Weights of a small transformer language model.
Size: 9 layers, width 512, 8 heads of 64, MLP 4096 tanh GELU, vocabulary 32768, 65M parameters.
Each number is 128 + 24 x the weight over its row's rms, rounded and kept within 0 to 255. Layers, rows and columns count from 0. Numbers have three digits each. The size before them is the row's rms in percent of the matrix's.

# layer 2 MLP down (transposed), 4096x512, rms 0.161, rows 3805-3911, columns 320-383
096:127138082125118167129141156100150148152119179165127134097134106139139101150139157129161107139115179138142109154133091111127118107147123118156116136077078121158129103168122175113126153137155164
101:126163135102148135108127121147138148108100101086156126127115118136120100130112116111115131100130100121122115116114158127128154100124157110128098134116104119151135135073096111150126133136100117
112:115106101100146118184133146130121075124119125116094125142121102153124142130131129145124143136120142109124134099133111118089147133088138148091178114138166119128126125079159117139112118133114110
101:152154139139107161126118142155137151177167123101095116110113124126091169123103155096128120140110159110102069134133111101079113129124137109116140140113141159077083113102130130094141133075096090
087:110130093138078146126140121097103129180142126151179125109124116123121135123146172147162159094100120137087115133154131154126129140095110125117123109146174124137119126089111107127107084156118131
090:122126134118123132119135148132171158122134110106142091125119127120102040094121125127176127134090087136120137122161087133112134113115162118117121131125152199112089113142155117146119110157140170
100:159099125099157132151120107182127102109125084081113143151150131137149151133133114126087125133108085111112126123143101124154101120149155160099095124140156103094142185098159122140132127108140098
095:129138101122152122131138150119166131130109149095109111105120152106135097154158140089129113127098134168133168128135166098120133144113133123114109136143141129132117111163152146127117112095103129
106:139114152143096174102167132128163109164144091141072108100140138129107099108122148172143150136129090138133139113152126141125105136140106090126126164127131126127140123133137116165095168144082090
101:147098115141126116123161102152142117118144153130121119164103152158135086089136138119086123136149103122128162134162139095098129091130158122142114118123111120145157174127138207142154106089109119
098:132154145102111177140127130127115128178154143128124165102104122133144149143149095091088115121117182130080123118125153108160139133138126120126142128129141119124152162163113104109165149110195099
117:132139102132138122128082160112103101153156161133090150098126125120108157099137112147106161109102127154172121157116111148126114125112146165124126163152161121128120131131138122109130165091140135
109:139142124093160167129148105172176125132132130123146097111122161150107153144126153141173103140134095104151075086138131111105093140141107110097110149152140120145148148105140092121148153133169120
106:151098184150114135132114122144114154124120118130141123106120087138076106140129123070121128110132109140124187142144152167094082118125116104107110141100145083148143113097132140150077134118156146
104:132140149126127125118183132141136171097120108160105145116119077138100170146111132117101134113166152153136075154119088135140088113118128130136135122114135093105142130156133140140128180075091105
092:138153115134098101116114128128143114105131091132104087109136139101128176137137168131090123088161139128126142149125135157125140124134136154166117112177163156122118130120092118158126144126162116
089:131160090111115152132147101149152143134161112100143145125105110140116154131136145103133149155139119137147120137150134166118155127150161048119155153137153136090117101111111129146105113133200156
088:144141132138116104111080127164105128163120134121131129152103150107092150131108144130133126134139166162131124149130150124110136121151083119139145122122125115172104097136116090137140111119133104
107:091070122131079123130137113139142093078126162133089179119188146159115166151136105144148116112142147095129122162105141118075158156178110043143100164128176112106093143107162127120125184157139163
086:172103097144148137108151109121130116165106138148138129112130126108133082110143116138115112111140071149134153128087129115145143140109130093105125130085108113090100134153141166148152125102099096
097:100153147098145130164104138128147146149137105138098083138106113111181106129123144116133144119142094139104163110157111171130101104153118097127097123139127187145121131142073138111128129163130123
104:145141155142109181159141126125125101117119110103079128158165118095179154146119121118090160143121098175121141171123129125095114162107129086125115148101132102162115100094124163127111116173106121
115:151169132120145150143168107169140129133129086115089128123135184158102151157126103082129094136097169106142136156139111146128126127114095076137134138117103109104105096161166134149115111156126103
102:137109142117161124122134134107163126130140128094101111119162144132134128117122115117139126152097147133146124105143175150173065140089123139178185162113166115136113143149129137127154149172155102
108:149130120118127105116141134137139126120139131137126143152141132122108095145101115109116121150099084103105141108127079096153134139152192122119174109152175136154101125140102134140127156100134128
102:107164107127110135119088133113143093153131131115161088171099081118123132092125156152110101092137143128131135117130100122104128102175130140132115108103159161136131150185107080130126150161130148
087:115126154102148122133118126089114141173141170096102116148131125099145128113159097102063148099139160120115162117142134106092161157093107104109084138109116129136126084159148124193097147110136166
093:122130129143168113132075112094160166155129126188152114087117113141073128097117151098049108147129083132125079135163153128136117151186158125102107134149138138118123136126104145127121139101116137
099:129114110148128132115132150096111121105169109148112088157123150114105120081130137128118136143140118110129102139130158120099123141089046146117144142169166116089128102098150174131097136116103124
111:163125134127104117116174179145122127114112149093107113127110127137104151108116102130163137134131139132136100130110139098094105168123146183131090133133136131114075121141110131125096112156126106
097:126110115128102101140105107131105080129087090128121140117111126111108081137158137119137137131127139136150111147132110120151137119141119173133167107151092089130152078128107062100142088135153133
112:132122145108153134115126146133136121146096118201143147141114133114132118147120113155150101086114139177168169119131121140135103093101156144153140147128155151120134101127120195156113148099157138
106:151103124121140141153151146133134120094160172122188109132139131099144162109107149124141164157128121147106155121118176122150175139162114096120154131151138122125150134130176146176115134143142091
105:120134127133130169103127118149165103133137128179161110113157137154140155127162153106139121145135115137111175115076140134115112137119132119099152126141167125099094126107137137121120150156136132
095:175148104109107123127082129117146127150182141156154141123098118127149151113144146179094109157134129103132139150136143135114157194145149149164127106169133136088123148095128137135116086114129099
107:133110120107109143098131120162151124127121165138135148123133160096193108135119070138141126140121113141163214107074126134099141079116117137145136147198141150159146166112124144091107090171110120
102:143119133123112121134101122176110147133142127158161121123166115127095138141157098160116137114148125116143128160143148157143128145095131152166161115120094122100104113124142124097135096116144146
101:128134156106088133106148133131132163100188167149143130105125135142136106126118094141141153194095149146112161113120144126126159147112152141163133157104136137095109070162130127081178086112140105
106:142141110085101172078106137128150119140126148130162123129134076127138134094106121101156086094120136161135079178152111081128117145124121107126088117076137134159099131121122143136120117132122090
100:163152132168135170099183098150145146117160140076175165153137171119126147145122127122139108123101107135086112085100165132109128124139108129138084141148134099147116135100112156108122141113127126
100:143124159131140079140138139112152128134132136099141122143150148118104129147133130114129152101119078120101084132129108107179111123130143112128125113101131132141121108130091103100123159130133109
086:154120108116116125124135186083074161125169138133118145143166120114146131092134146161150095112106099114089116116117119147106112094117121071095122154141089150125148126122095138106132117135128107
107:120092123108168076133131108121156114137162107168120139090125089159130185124174101148117167112151133106138161079100145127104101090144083133151098151121123141130139142129146115130118154191162171
101:128152102125132164108096148133126140105107166135126122101129103102131126097113139140163163093131127067089136099122133097123130122140095152146101142115139130100111110110151120107180072127126093
094:120139131118119104111090155135091139160115137146149147161105081106117172137111147153143125101120137145175137126144132089109124132127125188143115144162106149105144141087181160129145142147128123
099:161131160154134099115138147097095101110145110126095127090104125087134139121104135130145139107158104157139141134122087115132109077133102132106136145125119144126135132092150185055101152122128135
086:132119155114134137138105128128129110106088111123154155100133128138116140135111115097131140114105096161122109116126134150145175130134110118107116143119152116114155119101192138148148167109141123
100:133121131115125131143093134132177126098148151114099118142171148118150151111098121154134131099156120109139131193136185127114112125099140139136137135130133139108179145134139101135138143120125121
108:151089172154120130129153169112142131145136089144159087120085103134111088134132126152137119133104126157096108088103128093136153137100116070158136105113157164087165119136132183137127118137165084
102:102125112114140139136134126122108126128140121116102125129127149136076116144155186121132100108121168106139109134141117118125152155100105133116100135122137162156116140134127099151098119118119132
104:119118164077126137095124156151122091150120143107129105123113141120110136113121146107119142087130128140108142102146113136156148134124154123137143138163101156131149130134139115156144159156137121
099:116145091103193139130138091174105147141147159089182108088143153141093155148116169139139124131110097111153173157152138168149164131145101116100064118092144126118139097089169105149126128104124083
107:086106103111146120123183137163153131128143148155161121113148108123147165106179140141104106129114151101125140167128137149165120132146129111181147117156133115108170111123110073130116105116083159
091:158118101115129068098134150126092137170176125152108103128141137121105131127144160121119108086143113117143141151141126142109175129162122129133059120131074115167146097108129114101141120134160087
099:149116176150132098122160134111106113121138087148097144154120110122127163091085129117128084131115204109106127136135142103104148124132095148125140129119087136128119097164103137174143131140120145
100:119108144124169134114113117125160129120123097138121126129111104181165128143112151165147148083107128107126110133139158098089151122105124119137149115135119160120133145133180134113124089132142082
102:118129099123129082158160109147145131108162124144132106123121125140118152165152146158140151136083145126120131130165136077131161115144196137140129130123149109151115111162148105088121147155114148
098:140131082132109109107151130119110137167126153141084148129105093142154111148109094089155119154173132151125178102165178102138129137127155116111118163134128123130121149128113172079144160143123163
091:135094091089116125152172132112123118144142148144124112130114117104136152129148106158088092153162111131163133115154102148147112137192147123133141113100138114115137136118132160137155177146150113
092:134179145146114154132131093144126112177141150141083122097129160151140106087141159130127091171103143101157101138130095113105120126109121077128096108128138179077151125109110128147094148134134123
095:106154156136131168116165123156106122146115122143134172153134144093134147134118137136131111128175113114129140114130103154148102108145117142119108099146122104114143102138095163110125096160119157
100:135199111117138151112133116113132130170120085105182146178103138151081151132107132125102129123122112086126106131118163093110140144093132097132178121084113147122135121109127150107152109116170113
095:154135079128155106106166120158170112156133114188078152167131132128118146107160132156159160142120140120106132145127121066103149150125076098124121091141126138107138078119143171131147145117145146
102:086185099095103118136104114125105151140174133120123119137143148168099168113141125081142082149143129146136119142128116158133113174135151142112108155098124152128174066131152170182110130118125151
103:129125148095139143139119149148133154139119160138149164146125120105160116104119123129136142151097100124169158122089127139145135105094126134149138166113116152122118110138163148127122129111122132
101:130109095096161126133136141146140153122144156105156141119083116119129193162127126158088114119121136160100098117121173120105134101079140151130154143098134122164095147069151140079162128128126114
108:142148132115117147121137111100102138117142083144171168158143133099102125140129146106155060096105111144087090177120111138111151130117144115068127142142126148168137147125099128141096146163084098
087:146138168120092148141135126076135119183137127200119167147124126107128141114133145133134140135116112123123108144125138122118146120108172151097099146125154128115158088136107148159136094138136119
090:127096140127078141132128109096111160121193107133133122138105182134097136112160106071123182120178075143118110093125141161087136149116138193129146114155154141130098128153138136118096150126129138
099:121155152117160177136164147159197092083129178155057134110131086146134129135109076123138094109082148130123119131070113114122124141110117118118134149185139128117154125163152124145140114138121114
094:149127076140114144126143133116171152123119147151158130114131100148098157110103171110156144146125160146128153127148131141142117072164129144127094142124060137082112131134112137118148113087158170
104:108144109115112082173108173117131120166151142157142153167113120120121100118142084156121085126112122176093095136162104111155109110134128112110091089170165119175137105135175135100067106129136126
096:123159101153142118147149109175098120133110152087152123142131101149150095133126146126142145109114098128140129142142167115169134163104184119104108141121102125132184128127129148098131133133120097
093:122116144154156097130118138136138076092114136138115134142139105128160138155143146118123104133100117140182133157123098103142142153102161123093115113140141150139153140138131129154157088163115142
100:118150139162154140148193128117177132167143124105117113147096136110125133096127133134123111082089079147129133107097120113135091140132137128163115074107150103140121115159128127163144114098142125
109:100141130121104125142184141185190126160144082099113131135125137126103148136140159170127101153122129124151106155122112096116117149153141105123145133123108082118122123148097141106093134128132174
099:092128148131143100147121170127152132123096118111086104138177144038097142142116158136139156150141119132086124144149109077142099140129111116132131167166148138088157126119113163195105135155137084
102:072120147131126141122125091151144122121103153128139149130069111129155123180118133159111148111124097073147129167108144176118176137112126120124102127157126130138161104109111140102126115110136108
085:165130148148147173110138129099104126124113163171137107104082110166178107096169144158125151109109115132146102131100086103126110129133124148092085128131156142161137146120140118152142130157162134
107:087175094113152152115134118153114123139104096130130121144109087096127112124088124104138133127137099182152147117089131138138120098091122145135129116107119141104128116110129133165199130090131166
096:146146133136100101096160124114143091153175094137107122163117170141186120145124122148163152147144165163138134104141153123117117085121116104163131130137110147156104114094141127133108116136109123
096:137099083121112172161138071102124112138104142111137139088163151121145150168181168118165029095130142128108123116170135133125128128157155127137121116117100143097150151105179131118090120133108140
098:141208082130108154137099108104117103178108083114140135176095120150141156135120127119117111135171151129093122107081127135151117138105123117097143164104150162105127129093135157120131133109135123
104:123062153116092141098130100126109126171136105173119089131115111124131140129132114102141062157130124109132115142105140096155141105138109151106143118122096123129103154143154134118158081154103155
099:127167096124092120163164142161128112144127174156157105146125114159106125153140157141120139121155176139115139134125143126106160160151090118106127129112169127087106170136105164092120100098166132
091:093123088142139125122078148123165148144126132105105152133125148160134084106131114125088120101095144125131127132128138108120165099113128146089153121121130106153134153097102143117136093161150082
097:170112144157115141159148111138186169128069144105156098116174128154100122090135144108138129153132093094154118087101119097103147147087106128128167141112099106124126125129164116128122144143123171
108:107139144142157176155144123146131124146137115105116129082124123150109169107119121097115158152162160098130109126107189139101104121162115139169142117137135140090110188079146112133139137162135134
099:147173156133149150101108124165144141092163151088118101144105107147111126096077191118138106144101146096093092136140139070087168126160136099097091174125149099148108124138073138125121120139107164
093:103135134098106158103095123143135138140099138107147101168076129103143120110145169095124130141109115098113120138113128130148142141101128090142158113146131162126091150137107146125099136108194158
098:158097107102122090157107114108109139158156150078133101152128109134094119093070096167105188126156145146132150102119135133122096094152128115177105147123127125111087089118136112129143092132160134
090:180127111116137139144149115115103134130131095120093096102122073172106084116117121130116144160150128156132169146121132127135134110140155163145140134095122136136101156150135143107103151088130127
100:138128102130152121139141121096127136161152113162174119107119099126131154115116161128080122152136149094099143150129134088123104112106119188124135125076124121150121114152119128129135125150115109
110:149106174140104123143144114136122121125096175130150077103124166122101134135128142106092128090120076153151113140105126111114134152117126154114122140127127087106139121103143126113156102093128127
093:129099090119157123113078138123098149115106124171156108142151144116094109139121161147133098122113134111162149130135144124123147124102137183117138128095125129128111084100107100139124115167106163
095:144121116118165190084108139097151126142153107143142145138119114118138128161139190108155116120131122121090127136088182155156147138167149121135114142139165126131128065147106103139115096129149168
100:162122104093154091146131092109141151135136137152099095123142122149102166141203114139125127175138118068120145162182098110131112119115119182135107121122144123128121135157129154120149069165120072
106:122127101126150110141113095087149098137146151153089140116146081140138144142136132130160153142124152148146144128113151094152140122117079179113135109109148140134113135118118137095124157150109131
091:161102075168133130161099144121119127106106125092104144132109105120094099115140194129148147116143132150125121164085142083112160064131120149158141121096128111132158101187114148125112162145108149
102:140149105110177145142113137124119127081151129132088125170080084140171128149078121119162117168125126137137142146128148128137157106104139158134135160130133116149130156179121147089142122145140122
093:171119121159131078132131095111099162123098121124143128129175158101149144146168126147157125095107137131120125109102119115136079167154177088113093116116114125078128121102085135132129157095112128
122:091132116150151104102175115144123144159170145088124117120157111143122132181134118116134098137093174123161134146154126098146118120148104094097124104119126099154156138131117168105128129126118140
106:133130119154115064124149114157180131158108100151124124153100153116152102158138091109134115121093167100084116113126157119105125123121114120138129101109118138152143134133094112169114091125107146
100:153125122123151140130081123123167150133142145140130128140127127134074148097131183123112172088130156163146123154141137119099132117179108095195130137107128134133129151141158149120131117130106142
099:167095117135121104091151134123151096123144101082095102144162194075077152137142132115156148127125093134196120115092162133100119108119141136126138126123160126110131152085115128129120114140097122
090:141098119128122145094159117110198165104160116134127129084167112108089150108104138123151155175142109117135113165130146134148125109156147169111060118115150091072135141120143149079189124155158090
107:144122123072163113102140126151139136162109072168127145108090117159148135147145140173124150157166162114103111099134089106110116109097176129124132185105082160125131136104118137152122150176081107
# layer 2 MLP up, 4096x512, rms 0.165, rows 3806-3912, columns 320-383
094:126133134128126135084110088087161126120079152146125147106149157120103145141174129148135133125112098095126157142110096155146147116152132142092134121152133140100112136100106137127104163111121140
106:156140132145148148106126159094103152123143130132130139097139098119148126091104160117119107131104151112152146190108101108114124127137140130120101154150121129124140106134145138128164114140114121
107:084154155159171138163109122112103126160117098098160181138123133175133142118166150106127140102092133145145112128120077084117115120145133135139111119081119182104123110163106107152165101159113125
090:097142085122121070113175136145097119119092149129182135124094106103145148137180122116105112109127124096109159090086133137128094151163137137086098112125156158136099180151132085109080091139147102
083:120178138114109132116123116151163170112115114126157171150111127128123114131151111134126119120143131147127132137153112151129133084086136114105146146102146169120114109139101118122136133094084126
099:149142162147055120145137129159084127130121081119137135098104141129104160151134105111141137094117133143145122133192110111148160112126139136108176124131097079137091153124118094105152151120130103
089:129132127123144116120151137074105132144109136122083123108130115141152177129111122140135146148145126124117159139166163112148127113147155120122105129137136160130161092118155127127079153144114114
116:102146126125133095114160135124114121112123154100082158123096131085142125105140163093158144126150158101100131168083118105166136143138132098108129159139134164173129094108120128133078139136131102
096:128099155114115131148149132129110154099137187142113115148144142165096113095145093129099110118132128169101115117118173123127110083119162134142173116135145110138167157125116148116124139109114150
092:133124125168096141147090093099147107150131159148148186148129113156133149187097110148098161143105167125123128128111133120120092136133114132123131135150146115091100154118156096118156120122100147
111:117088107182066094139140128118126129121118136118120109092145143161147136139140066092087134142096114125166115090146112106145146140160141139153131099158167149162147144114115125049124135125125136
110:147168129114141122117107157129082152153097094081139160100119125199108175157124184111123155144149102131136109112143107123146127125142034139129137090191141149186121130135090133151084107107165123
116:095132135131133118115132188144112126118153097090141174108122113133145105116129140102093081172151160103068144134113146127112116123178156162103146130131132088114134123135138105103139156094175111
102:072097123139132124116132157106098169116057100119082118137139101106138095154136147191102127135100126088152167138158120118108151141122102143140143119137129135100097115127154143140117145105143088
110:102119161121153150161138150126143088132149122116143108127119084111131116124117091132106114144132113076111120121135084112155159137107104110116133091127108166121132102162147110129134131138094053
083:120154111158117126137102186120161111126122134158139113113143103132153083136115131154145149143178135119139136127119158147134145113130123105101151124147089171119117144171127143104199179133144066
077:154126122103110124170132122132118104154152147103076150172154111143115173159140103150101116138178153145164104146132128119087122104119100088102100153132144137187106085168157099127147120110131114
117:137134151132105146156154145159093129157112137158096144125073144206127149121108125164122141120145138150133119112129144113103158131089110101105135140148169121093108149169130151126140160124161122
077:108132094196138108125101105157157133136112159150101136137128121118109112109092116111129159137138113131091096099147157127161113110161100140115111115071148110126128129178144160154144088118124150
100:103109129089105130103104120128128095183160116107104157164133123172128114139139150082144103101166119140114105111121111122097130143057111125148105115116113153124176159119103078128132161153143096
086:176140168129165133142150143103122110093124200127159126071141144143081124151127128155099149146141149124101118101163137135133152159099158121076089088135100119134113155167148093144137175191089129
118:138110128127134102153133159166102141110107159097127110127116125144121137177125095125106156137112142113104110154138146133184128117126099066170105128103130177120102134135142108111120100135119093
099:097171136106098095127097132119155140075118145087087168123141127107138124146110105113084140137154157146173096099121141131113126109114116115131154133146143111179135103132130143163124140131128092
103:154168168137085153141133109104141142132131108114122142149148090096142079109141126134130139129144105141140091088119116128100114088133107115167094116129129123131189126107136124139109137116143107
111:112146140140152153133148136144135088129138119103125157147150064133107089068139064108132101132096129123136126093143112134149143150131166136136128133116149120139109102172119139146132108134089127
093:123143139103133116098174105117150118093081127157139108096129151133155168145182136140152129159130134135147147123133107119108101081102128180093119146102119123101154107104106130156138113114113092
104:134118131175073135135109138113120108143127143129098106137116161132153132151120033179124112106116148126124132129119167134153142139138161118114137064150165089144149146138091131169148098136142098
105:100102117149109134139180126099103120139126073130136154137086147123105110115156137080134132163175131157138124079125133132093141154120142118146129123098155146106113086136116162156120116145158145
114:113111153097110114169123162132100118156143141082132151093108148148140121102122124116142109148167118120135093139116158159123113156136138151119125144098145153127101118170102129089152152135133124
083:090149105109129120099131092091104165122135147097175118180129148140109123110143147096148157113129112102142149126129130152131106127099121145133117147106117124101153119106146122146138156116154142
110:135139118177137079137137146098119094128114100159105131127153112124146143108151146064145119109135134141109166108187104134123112092102138127135119155111115119143126112099176166173092162078145174
089:106097114089097160168147106093140111095156104109126115135126123132159125100122131121126149135123124135157136137110180132137195136131136079135142095162167093141114159102095094116094136143156105
110:136119112152106146104140100129094076135116156107126141158143116141127127145154119078124131153103098152112085128089116126161112154123151120103109135107099160142131101136132135131111099108100111
092:138157137117117144128128114121131125123117075105132111130126111122131099171130112120104178154094103155075143119100142099122086110115151146127164122131116127139112152138136113168068137148172109
104:096136135121096101112150116119166160140127134111157121149109137141104145174158093154126142131147124096125106133119090130103120112157120192124164131142142098139162131141132119143153152123116144
100:116187112131111111153175125132180097138113103144118102155149104135122118110091124168107081134114140086154144091106156091115099088157140131120130143104134140129101140139126115116126137117126148
101:150070118111115149121148117153150135119131112080107153161142113117131138135118142177133132188128148131148145084132116112136158180154111132086110089132121113119153178169118110142150108132131152
101:123157133140129151133080140064110137121131077154166129154146125126137114157134103113122096132153134118167092139105122129097119154169148097120127101131164140132110106108111135154104088166146114
102:102156151148111085130167083108107091130101170108125128134094077108101146120198097102112137124158111127158173089118149114092078136114090125128123115115126100122115099170156126098104101158108147
104:191134123119116101140114127126156149119113131094161106136193120148162086125117111079134141099124099113119155118184100166116153130166100133114115119119140109132106137133111136107122127152111097
077:102123132151120173138134132115127118149137133151130140114152157107109116128108089107114085123131151155099148124140165105117091150136124100127072099118102135121126165143132166131141148151061151
109:116132084122077083149136139090087118112161125161125134114154127149143136146172151089100152128122098114112113129115101152108137124165078128145167132156148095135091110135124126115162158092134100
104:120162131096130127150119109116138095157132139090097087137113109142146100138147072099132085099113128085142115087169133158120120158130099121178088133121133124136119157111142131132116134124147126
086:147099139160087123104096140138131156149082151142095065101163130135132144158154113142137100097125130143119137112102145094167095124150128098126163072158130095125134161119137138110119190127144106
100:120116142129128137131147120168137112127079101133130150156152133141155183157104102160112168110129089118126136106095113122129134064124144157081171125127132163106129138133107159159144138103189147
092:133095121180111147129146107158149147096140105117122117123114143151145109133097155127100099111140116108110100144109086122170143155058139136129103092127125098132128110134150095120107157152108142
114:168124159145148118127099105144110113096130091105089149141122098152128148136119123170157148079151147082110097105158138105141114090136148107127164072110121154159132134125092114153133118136124153
100:122125126181116134084150150129157122082114120106105123122142096111113126162161115112061105137104110129147106128100120099193124099126120116120142146160159118119104106158140131109126134137116074
108:178132158125150164128124166116096162140098115114092130123099124146135124161125140088162058110101150125097113068107162087122121112152091158132154116120088161133113125120134067116124082107102092
110:092102134125148122164109139116101114110110164145138142188114108089125152129123168106177124148141137133157132180154084138184163133136152146108153105142095128129134134121143118128094158168116129
097:140167123073098121088088130133105101132131153165131137086096124144126101137129136126158110158095122126142074124160178112135108098118159133123095102124141159152154176189120081162118124101098132
101:130149126149099114150115098174085104106125202065103118115133101158115138104159121149126087050122145119115159115054142147170124125108151143171098118150172189105138152105101119170111164152068122
089:111140121110095135099150146161116145132108114160123160149101121185133161133126134138138115121135134133181123112119174106151118069117169079167124130140125103137114124096195172103136173170149152
104:146152107116093132118089131132146152160098123147101123089147126130142150100081158128079163144099118120118154133138141155138120096115152132140167151093134085079096133124144108102144150138148079
104:137112133127103144127138104131181125101097101116112140164127069135140141133148181109118085096137108135107141123152105115150144156098092122188133117177148120144123167112123134161137159098128120
099:150164134129140161187145122121089074079152109141128173114119148138128093113111108081109128153138099101119121108148087163132096184090100143120101087079167108141153118125109143123120068150118123
093:116137111119141069129121114145132161143088160067148111157121152126155106129136108117112124146151126106093153100107147110130149131086172103120125129155129132143095124099088119064150123162132143
098:111143144148116123153154155171130149127144144154117125138136127134099175143097129087149155106112136153116155163122117100158134164154137127160113128123113132095136097105183119132116129090140148
087:146115125137135118170120136107130106138146146097160051111131100155155118142114100136092119113117177140177154119097085125132129174074122102148143099127065126115155152175156156118141148131105123
097:112158118111147090120119109114145120128124105149140144132126109155138133133115128166099131193093159121156161137125088078122132141126146162117101121111111172138149080112132135124140075130117134
115:108150127139095131091125146149132167126101142088103141167165175122158106108084126147083170088160109081097088138117109127138159120099107112172132122118127145099075112120153110106128097137100108
091:094136079112141124097094077168091104108128131135126157099186165167094129155093127127166154126161108101145116142075146138148137141151130084074143117145107135113095126186118081138121154085129158
104:094149108133130065091104122152116121105123147126124104143135114158085153130153149116118150088157205098179146128140140139126150118112057093144123107108095122113084127108120142151114085124112103
099:151143122101137121181125160088134149132090152147142142101148105147128119159121115139173151137129125130151117131148105135120112123162102104130196170130132164152120110113086155151144130128128121
101:159148132097102134136154133151149112161149137130123160106130171142132138112147137137114097136158137133140112154094117198129100140092128106133133115119201130150130129117155155109199174134133129
115:138131103142123097121144126148123146136132127129143108123136187137182120138133158100137128134136123167117141142107155134126116150088130144134190157150121122137143136137108126120144110116132123
087:052150127113102132135118090122085131145114071147125091144103114125128137167100105121130114137126086119114125124131104134112102150164123112102142121115120124072163160133121118154116145140118127
078:115115152136109147121114144131126099083154142150130122143084153118072104158155113087135150114117116139119139116142145103112116085120140130132101149155089120109122108141124141137117136130136124
102:085109155090171157144109162125111160093110138118150086134129102136165086110173067131118144133115118114129084119117137114088119147141144120159133105119130118160110122152162120117128132114137101
092:122098143156146135101117112145108131095092159070094105158123092118120120084157113117104138131156123128182167162092142169123137140137121104125123081128145140134088146136157117160109123174107124
112:121135156144128094085128096106166130140123128098140153100136081132125125136118121112121124103151150097160129090167120089190108149123098136122085125129134124115108116123166133103123126121152158
086:171126114138059152124134162142102132109130148136151102096168142152138127140150146073136159148154116106140096131117143126150152139188156117132115156158147120112150118107127115147143103128112166
086:091154110112114109120108116105087127114121103110097109142135144160137093132158089112100118110126139159172146130084123138161116073135126131136142137137150130129125096117103122112089077121079119
094:148130179116169166170155118149128195090122144109111177166096097120123139093161137122117088153126080105133128124148153105084111145133122139172135133114125086099109135142099131131102146136122149
119:119142133109166158138177136129084135183126144138121146090128107134148147129139142113118081107105133132102122105113113082155093159112116113100104082140108116123149081115118107126169113157080131
091:141139126104176164143159113114112105110099140119095125123130118103132111118147128105114117120114161155136131143064111111147133127094107129097144122109093142117136094130147144133112140144120117
098:123114139162106112134122157151141110122106140100130153114097119155186118133125139143159111081156113094145104144124180152154112112143143104172121176114106122085143121132122111145132099135137124
082:153128123132119128141170176104143153102134145130152161121150111114194126147143150139133128076155143099160074106113155109151146088109119132121132110115111161143137119135115105136148168151119095
102:133154156132073116143112115108117102121105118129140116151092111164135128086094079142145109090155181125161189164108168091142121165094132142153105083084113153136161112123155170139148138169110160
094:145133145136123131155132127151169091149150129070139107167094121124109101102127133183139155153143166145150106127143105138110102151124152107135125135130103139157162142131144092096106153136133171
097:124116114117131158132101147173121103067111130099149171114154151163152151128134094114083104121087116114057086122115136135099134108185100137109184124141117166118109162153119132141115145137142142
090:141170117135131110180140140102056112107150127073124101122161115137113115137106133099165105093116099134162133122092100101144091140148111152128110173127136137117159133121162078114120064113117119
093:116114119147117106108124113162107138190158113092123144152113120107124125115134140120158108123157128130107166169118105110118094137173145095150148118085153124127152122113115121155163159124115116
101:145153108116104124122137115087147148151106177152127080133142135165112126124134103103160097130133177132126130139127129134130123146067072141144177147123157186151090126145136108120162149148116124
087:060132088146087130145166106148128109107112075063113144086122155140133095144149089140134146168149124152118111114096089083125113107120119110103135102121172133101117099102136151113123079114187166
089:155157141120128159139117143133181100117155140156135128183134130151151126113184137136051144113122163134104136155156157147115133126126139112112179101124122110172153138125129136087118120120149099
105:146152120130120149137126188112089140138125156105088144120115160152156129115133135077169107195146144117133110135115104171075167109146150121132170074143125108121077109123136104141174156166110117
097:117098178115123101138109146108126156168188122142120127152117148131090158166113110126139116128159133104162101117118122135144179135121116102115126125146096129124113126162159085117147138135165087
094:097126085104138118140135123179149103139135152141135166166098113121122122150148085131090130074096148103130118106124078119100129113146145132132119099141137126126155128132143126148155144139135093
096:125071149136108098117149089158133123118114138093117113173157082137151151113109139173115161067120156092089112138122141143111101100105145129146130145128124152116128127112125123093155119161142131
078:108149152102119119133128103138163126111122151161135179110159132140131141140125144158123141122113153066136148152136118146142103083149131119142122128131098124119160105096141135138140148144165096
109:135129148158090148100130089113139166124128109143106092120120146132131130179178153154080133110127153115155169118090103133124092137138109113138139116124120146153128095117180165162134120139115106
099:140152107085125160113163120104158129092143182137152128094141102131082099139142138121138116140147178155135076127121087139181129158115112160079132125120088134124123137109128123125172139101127098
091:122133163099096077115099107172120133123132097170174121150117130142108108121146135126095151172140106115129153157145149109130135135141125146145122146095135122087137126125155148163083157147110148
114:139125106158124119151156120104109152108077096120122141136096113125112086132143088117141122166136095103115138141086116119140107163159127099117175135108124132150111122124137115116067139115135121
099:106135070138129132080120134138099154127092149101164111190124164140112112143142085129129108099117105142146101112152146143102152135104122159149132079084071092130093148127146135160086130145121129
110:154119183130111152100089139111115123108166118108114140097116067116135087101119070148141117094125102148141094123162130147160130134148132155127093138081134111153144149114123117151124117148122123
084:114102138185126135115159075143203138146127105109089109113117103160128135122095116102166129118133165121115114106118093143143158111138162133177121128147138158145087150182072163146133107121124089
112:121111136119099078108175128137144135135127118160127161100181145129145145104129121139124132152158116136139120086115137120121129132138153175170145117112174112155150124124115115146121113095105168
091:136169064124127090107105140209138134102099098099110161120133149129130135157153079130129143167116108094135132104119145129106100136117136141121127139113118150141129101121105100130115146131132115
135:087136158148121113147134130164098153113166097063178122134157127149095112124171104151154117115149126155121139144120115114130138087155087142157161092126115127167143160087110147083142106113100069
119:129168094085133086117134142146107148143136102126142167113131132146123136124143141107126133106116105093131146139152102126100165159142174148145161118120121112183136081146109151164121123144127096
106:146124113131130134100088117100118081127119108106124144101152118119130144119165129100165094138126094101130117111125105108117129156115160136115146147134154144117110118101123171155118098113145084
084:117141137136131134108131140135129123116142135083066159117141071097104123149132141135086178124122157116133131111115165119126130135149104119166093143161093149148112118121184165123141150108103147
091:138151137104083121139163139089130095155155119111137126117126091135154124145139122171193137117135149139120107159160118144163120156147112100152116168154104129136126155164135145147133112106126140
095:116156129129162122149172099145129117101099052097129154134131124161146144101111136143137121123131123144130100110133105111126145124093100144112128138146100090143133103163135099116071162142134107
095:115098167162142100182140129150119175170104133127149129140142126109124151070110135119112127177144187110116185151143126119092118142109113092162137119090123165114106144133080106127154139075150146